config.yaml
num_hidden_layers: 12
hidden_size: 160
num_attention_heads: 5
num_key_value_heads: 5
head_dim: 32
intermediate_size: 640
vocab_size: 4098
hidden_act: "gelu"
norm: "layernorm"
norm_place: "pre"
norm_eps: 1e-05
positions: "alibi"
qk_norm: false
attn_scale: 0.177
bias: "all"
tie_word_embeddings: true
parallel_block: false
init: "normal"
init_std_qkv: 0.0395
init_std_o: 0.00805
init_std_up: 0.0395
init_std_down: 0.00805
optimizer: "soap_variant"
learning_rate: 0.00623
lr_mult_o: 0.871
beta1: 0.95
beta2: 0.95
lr_head: 0.007
max_grad_norm: 1.0
warmup_steps: 200
schedule: "wsd"
decay_fraction: 0.584
decay_shape: "linear"
final_lr_fraction: 0.0
batch_tokens: 32768
max_seq_len: 512
doc_mask: true
train_tokens: 155300000
max_steps: 4740
dataset: "wikipedia_en"
Each number is 500 + 50 x the weight over its row's rms, rounded and kept within 0 to 999. Layers, rows and columns count from 0. Numbers have three digits each. The size before them is the row's rms in percent of the matrix's.

# down: layer 7 MLP down (transposed), 640x160, rms 0.146, rows 359-396, columns 80-159
# up: layer 7 MLP up, 640x160, rms 0.137, rows 360-397, columns 80-159
down359 089:521468541551556566554388554561589563470464539516536499426428502473496500572563554506470418535581439477476466520467494409495591514560536456450454425464481563528604502515479582523487516557481485541408530561485499505490532542499425467547630648
up360 102:502552443467616500432591532429482501537552560474512458555497532541483464444560585530462533498566599582405563503517524462463495489453568523462506544512545437523515480484547578479519510477447506508500580422393506490484479562548490421488596469
down360 095:454478517527480529492543499557515525502562543536436522513386492538583499493469417539456451547426499415497429502480495568524578540508494523527340445488441470470544464460404600488466454437482457549438546560496456485472485457512494576590456558
up361 105:585588512618511520514440534512472544499441502425513490487479534463419538487459484486449483469433540518491483396540551437529542550471499542486469585519530466510451487513542520394623471458477597574499387517503488540545537438568435518546540504
down361 109:493536538519507501506507465450596502524662593464414525482463557481484420463516519506639524451633501528502485479416522540493546451542477467561576585461518490518562538460510607568539378503456509383493449474562454450537487511500497494454489485
up362 097:571407559614447477479484558364492482510499511559477466501519498534454464556487463464469551513523488568527438431455514409540438469456480565442532468638494549545540474463536476465531511553479541513533518455384488500451443536505478444540432497
down362 109:516506458637449545432609435397565519559622461478410498464474451500578510449435464558417490423532448475501556470448512446439558481497471449437513517501515533496541469480546541522494507476539528493548459458514471453475455473506497437520440542
up363 097:539496371527493453491586573442491476524500374436593538466518476574477483550619475533415494504476457477440384538478487496494571479551515567526556478632481490475464491532528436506457649508483500489457509497447498562473362556446498500461526525
down363 110:553502503457539529491575463587473514516537420466468528473513497535514644554507504452353518517423436609457478500477485518559610463516585480562554488531531496564586492546525411500449477519467425368557570432509505510502437472537478482540535463
up364 111:498551465486551498450479535428364572500475501586534457475517516524496537430583595517461470436501514522562463546413492565423491475619532507564530492508507460410521496512510465586439501485500550512453507511512477439454495497564496416481649470
down364 108:453472522422430457533418494522511470514501495474517504465428477522557457602525496422637568488532415466571624453488548514490488508563546426510545489478541520534539463477530412507558547494589529509535503485562471400430533473499524483489531540
up365 101:514527491488645523404561595543464480423548568602505485553578388533579453454584478414416493527480569456455446455488460453493451472468520470446453451535372536431470533500629490485503557536532498488441478555516525511547488556462517525500487502
down365 103:493566347447552399456348551518462518585518513573479503435543433508497533441495524493504536500459450482475520451494557481473460466516593517479517581497471504455468457529544530509434511539557527488507473480514508503427489565399525552538437487
up366 098:586584573436478484554511502504531483425621463532519539518580530545525484590503453567517468545463481422480484497529440602513517451535610509429518500515461517477595450542520477577406472419491536597485562495427490487420554550546567498566469510
down366 095:487394485515555528519548564448543528509504488522449522508483498527562454484465490538505552483524494509561548461513557429545538541419551526641524553495504518501502437514506485476542602496470531483540508578454473506525529420409515497515573454
up367 099:442473500501489456494483441581549559468582577513536566635571515466518483474492470518408517515480419452524564449564441547503594489493433517537452489497536566511446417494490491494611606647427530411606540538513531443441516594516500460527475549
down367 101:535509452520621468469512525392494471528523520495501495491552447506475579585447474546494510458444495479533479530454546386522563532535515519513492460545524407432464495392409512521502441376525493521504473528639474482548476487432534594473575516
up368 106:398474488464489601469484468522468421511536534599389471599529517525494476474552524493516488458487621512524482424520538462535559411475503517486486517513554532492516528441502494459460394504587574522396493486510570481507570527441492403515459418
down368 103:371451516552477493506488514462523484421557469457468572551403522485520542495587545581458546456638484565416402532458497443524477528442482510611436563513565537500410498464489477392570420579472527486553462461494534485413534489449450503413472448
up369 093:446546481559576474441471507601499531410482505500545578533493387520476536510557478508562484549445444457504590499423413487603497505501464573476601386572450489489551586528514414487503549520493466555610440502442561454528513432558600538505556517
down369 088:507452560509453466449486450537490453478479526499554521541476506517506503524441457600557569554406512453558527601513507529569562562436404508411425568556486458426543426462488551521469458456472418495541493410474573565421532480488545522520534514
up370 091:507449424506554418317519478550481573450493431435533507465498451548470544520518407538537530490479484474550493494573554465508479374502457462463546551478552528449504467481454419510484541478437557473541517500501481468426535576433455475421475475
down370 092:518486524522518522596443523475610548477446509570461556496511512534559482490529465392422463483478434439465473445444494507478412445555507498436461517552495467513503494427425474417435549465471483391476504521607582513554497554452434404533515462
up371 110:477493515515447542586503469420505445500487473521475424514485513539478491485466476469421458499555414478461582479490495548576503576524466476485446475531516552455464411527513396585544540475480495498517473616413448443460469513533556518550538499
down371 113:532541511511524491519489578495438539476466420594525517593502491538498531577555449562405390543571477401493579579481517582428530516616507528449476440465413492473540474550417491441517464528485518484481451521435519547487516505532482474542467500
up372 094:550638552576455522601517433483469570506440540525465438454395436589534412601580456514470526534472426484502464438488539576467474547468419497493564527408433528501519468510468426484546536551387515460553503444520533458507472454503470482533483506
down372 096:420519422524545569434497545516626446520488498529489575546484459422533534584518490526590473469397434482513570512536498545550498445529468442522629444480547432497527471565474467425492401497514457542569500505480428568482512426512447503472471505
up373 094:490601493494482500588520541486482523464496472578436533517549453537537419603515577547451472483564546500465534425447529438551474441500512425481465424529604554359452509470335501547381462519516447503465533484462521536417504474519537456466492430
down373 091:472474549621506475533502397464490499577451492439456458511609505377441567464513522502575484487439517451506516591560475492416517521503481564616500471429547476470445432453495533505452442585556543465495579511570466439539494547482556550516505500
up374 098:591430510460489530526409535518441565524505500494479456435523443438498467458506446512475523501491421485514517479468599494529576496451540480554427495568528510496482565452412565388605477596403506443557452553461581482518587537496450531540585451
down374 098:473495559576529516429425468534449624542537572493523532492515469530550572552528498483409445574506526453499484489485533562484516394543526487498556506437554513450421531519499507416533547406629514450555556508444510476457557486512453491531487481
up375 093:523433456545486478569541479641539555490501572491460523522454453505597387521527535492581487462540501567466386485438472463464546530471499445486536519568481673539473565526523428470563541561504512544552519476467510493446508494453522555548517506
down375 107:499451527499463472546570432550542498476399414440483405510464524518413488509553437550481468469427551577538445590548499409520502533542465454406566539481491484435456457498497483495549502509498488442557442434506549456501459482455520461458476472
up376 102:470588435445536477533573495457460473514510505538577489589471529488422438496580531404537455582484401521499471495474515492435458505485575464472452501518497518540550396455554466478434536490589409402500520528482475540480481473454451498483492557
down376 098:457483526443530518489567451440482590436562498535488426484463468456526488488478481518489436476502520638604556481522497530446491533495529521539544539497501563534381527419487420526518491467514403487508491544465514368457502525479579587500513536
up377 096:607529559449540534425443508523506476469533462473478471501518511489501403509460454532421417491499539496503475484546573463516534540462539464516466473385535443531532496537379494473485540505558568477544515463505489460526504444461502463495501627
down377 089:449492498506448566471465483397484506435497590537507508534512546485484545487502444430530460458509386427516636534447390524524551444538432522532529538449490537544482466456506565481494458433561477518432452455454609431552536440507399500573608464
up378 108:604519422524527499480492511543549489501536466488410555570496458489471460504561439494523538509465525591562472527489539496539456503564433606441516407548491524603494551515500505486564510497494430507441477540567443446460428483501549415554614439
down378 113:501596480483442491561525471434526552578426499567487465445535469488587540534447499506589495516480535555554462449587566568503500494605453557518526461523594500566517476537470512547524566441550425509489436490535469534485471482495539605475510489
up379 101:626458565589511499434557555513534572526384549549517473554443460478520471530558492528415418555486506544527471474507584535541548450485420423454536460497461468408524538540544546479461600573473552468478519518490424526431527498395520489505504415
down379 110:466476523547542492533555469441621568545468602454492524555368471473538486461460486522488466491527486526499527551481580449578434516467430597581540461533521472467533617510484483464390551542428513500543523566479457489466511510457550544537553457
up380 093:492557510498499503419422499538513543625465548549586467484489568400498529521563492402414526570522502565526503506452612527516532566402530467520471563546445477477439459604445566517469471525676516568530489529485514512476503431517575531585529481
down380 097:526496573482476541488542507517519584496482430577437545577457582483452542560512502467569525468443508515431568403520556574494463539512505548462456535519463638501474440462567566439506474511398493481501538628628418526511567500519409510469430488
up381 098:420550418554548478486564471429553426429522550503512542503456557420437451573518532468447433551450476522537471461547496447484456388434478535519421461565572573537456503431459549556443535463456451462496619536471576510483576544445460485511430487
down381 097:437506518534423463568497586490479462540562493481543420546451525512512481440616523459533467486423525522516418580518543519427520419498477513495482498373490511526510479481604507573554495516486503428519560591541412510442492523528472472585471555
up382 100:549461537541551548495536446419508430444527563538504484507520495493482431442584491484494449428335522465462450460494562473377567502456437437495423515518574541519510535557467535474489490494464513546508544455490470546583552434447472561550539521
down382 093:500499445550542485546460417514525545547518483518448477535565444473531454429388549566568499398473496584487596527441558529653524456569567469493509431484486422455478392557368513525479536391524498414443589544481469527535483508451508458419507560
up383 106:534605483444510532450532498431433476448490589520569573491555546489495450535525538462542521502415514584469505485485487496493529404468568496461472512446554506545501482523511524554493419488528415469634508485461447532401404430564469409520535510
down383 104:569438487515517520616490413508497477620518509578543514534405627533379535472525483556519513497489468527479531520496456462603473540440441444524630563449618532491467543515574430518462555461524562527474515569492564568500526472456530509531411513
up384 103:390477494562512445593569542541507407436494515523508511417557487552430517582481474521490438425483510502558534463537497460478477452470545500594496450500530455500445505547563514594427535533498561472539413524441516444539578546446449481449460506
down384 100:453557575442441542532541469487451509513479469464411535383526493584405546459460468515527433467588543450593498505474551520494524566561557558451430399517550609512454424502463570453366527461548529480610452562463549483519561547507467495524522509
up385 103:456536403545474484575495496498609453418472475532524604479431506497499527493513536604529501427560549563483356560448457459593522494493527458493452489451510489492508462505417431406502520520470475579482416461524551522431548508491528520411506450
down385 096:450463508517580475554467429489500442553440422513542497518519569533489553458499457470558491487569515423552512515428521471443632479492518438471547517362494527582439490549577490559513478537523471549541496505404605531437470536481479375554426527
up386 112:518490483591431543579508449536490530507508446467562527564509423560470473508458497476427539496534534545503497523510502428504471618499502506381446472502525461437473430589507490542564483525471529554485505455462638553383549504502535439520517549
down386 108:428486550536469544468538499551528544572456520488502466523543455519538540456422518579521449481528444459499509516600507472562597603591513425436501450530560482540490480512503460386497440572485496619550499543483547468433473503523484516528441494
up387 101:507424499508474484538612413442407558520475545595503523494494511526478490520503404421542470498423465601324448588582478552528541481509530500477379528575451593585522481507451500516508512502448485508603501430489459569532533540522527557438515540
down387 102:421563464506499446504388541478458451566541502451521586565515481549527491508450559513500457558532498512563520508486639536453584535552528512412473583440528435500464467459554566475539464491446436487494524558411502495539470510425522545517465389
up388 090:452571539455486493437529461511496503440436537515451596536490452475430439480484442480419454563543564544523450394523510526504447478497394434491465519542478538579478487506577477501508466528483513516550487591433503536600435560465617536387443628
down388 091:485556532537492490426514534519510517656452474579516481521540457535556494559584514503457571482544423477504571503534438423524472548524480454523463440434381514502529506487474514576524456520473525418568480478426525581442447487492439551447512474
up389 096:452469451462603597469434525539485473553555488457517496457484502534529614513451441440439507469469507500540455532578457475519473575526539424513448404445496418555555500580491428548482558481485550556486531423527453560501517471515506415422479433
down389 099:621441489474510502526518500445495493497462505535501492469535468492497421582484513523399432569521403510469496573507467432520547445438451451508416493555501552573397598457460563422447482476457499461484452521569585368453469566503529520510460502
up390 095:547483482524600446535527481483512486437470525486536501543541531450464545524482505524615520550446445394510556444415498470538516463514596465464513453503481503538470518552524450549459588565485549538436536378432544571521509552495508482636595493
down390 094:487550432557547483531429470464558487552559572507482391454555435468492453591512522521501542443573416441522429588537492460480584447518447508487456452399424495456503529469397541466469588584543530523508500479528582496514544547503450477571497459
up391 094:410503521503631545445601474542533498491496389587549518485510496411478515478478521513571392507518570541511419529498559568487555430570568473603448501584526538537536528527503520498504459439411418461415522491403562500451502467562459444427489488
down391 102:515484436518445620449468543509474444405515549428582550525429415515446560573471464524532543400488546570534560461492474537495547501410490507503570481473529501468427604497523550440539446400449585523543550527467535547560517490556483515511469542
up392 088:496414473593552407544490426549500567586520390443454475525432571440465511477496510524434531543563589532449422437520463464619550502388448503525435499601477574482501455561545416395507454537475501500439469493478523515446423419516436498523551556
down392 095:494534581571466356564447589516523506602498427539535429431529476535568519509455521483567520486500514569517461413389499474498537556484460564465529556591443497389467451479503393401490565478553506510411556401464531523501413484504443431510482621
up393 101:458466489516581518493484475477443456550548452479589470439518482579540516544517558479501467447545413437531629529609492514510497493479533521561498492527570474543460479513499537521499436494450530477518571543519627482506423565534393499500577537
down393 097:501539486517476542439533534480527485564510407440487518456443579521474470470490531497626429434567492611405543422578335623453518473432485531489464538525498478495524581511401523502632501456532409388486474535460506547456459408433517563538488502
up394 099:527531500537466529562575553515485518544480434504518531420509534458435471553469550545547580475520483548541564468494407460549443508494584470455394562447480589486516464478541554586483505487412561495491488439591541470466453507604500463477498497
down394 110:468495532514559543552628526521482463556427535453519510537470544447568531445510497455443494526481517514524581522455443513480537543485558442502483540472357461491440499517492488435606493520569481455497537506521510417440570535519460576416492500
up395 093:464505404526507518500503461547427440429521500477513476431562497545514529569429500531522505475474454549515471462583432490469647507582472495439507543471510548411557440487574518505540622580497601501385443534488473529516564433474482469504492450
down395 090:448462568438424496438447544522568483565477444536474425472459525453603489467496524507474444484479478530557555524350563585504473529616510455535568521528585428478406471433474470485518457412474488536581541476499546406449487460395578482497440439
up396 100:425587492509517464491505400402487422390453527507481475569466476469544546443449482478469507453570601549428424541504475423468496516433512507463513487504485433451438511497359484496494538506521502522554529482424533518454477487616459507596596504
down396 097:452524486470495443481527567394511552502473457463442538517342544499496522549545522534501519479413529502466498574487462451449477465487526535552420534490463488627487507403632584491570450501563520550505431552427457552603498515511439485499500485
up397 094:532521530525494489495524498517479565545373542542444455475429487489432532539539454382466486490490523484550467486403561531497538539554448441525543533492518543526417372481503486496524587447469512513539494526531451484504485411568400485548390450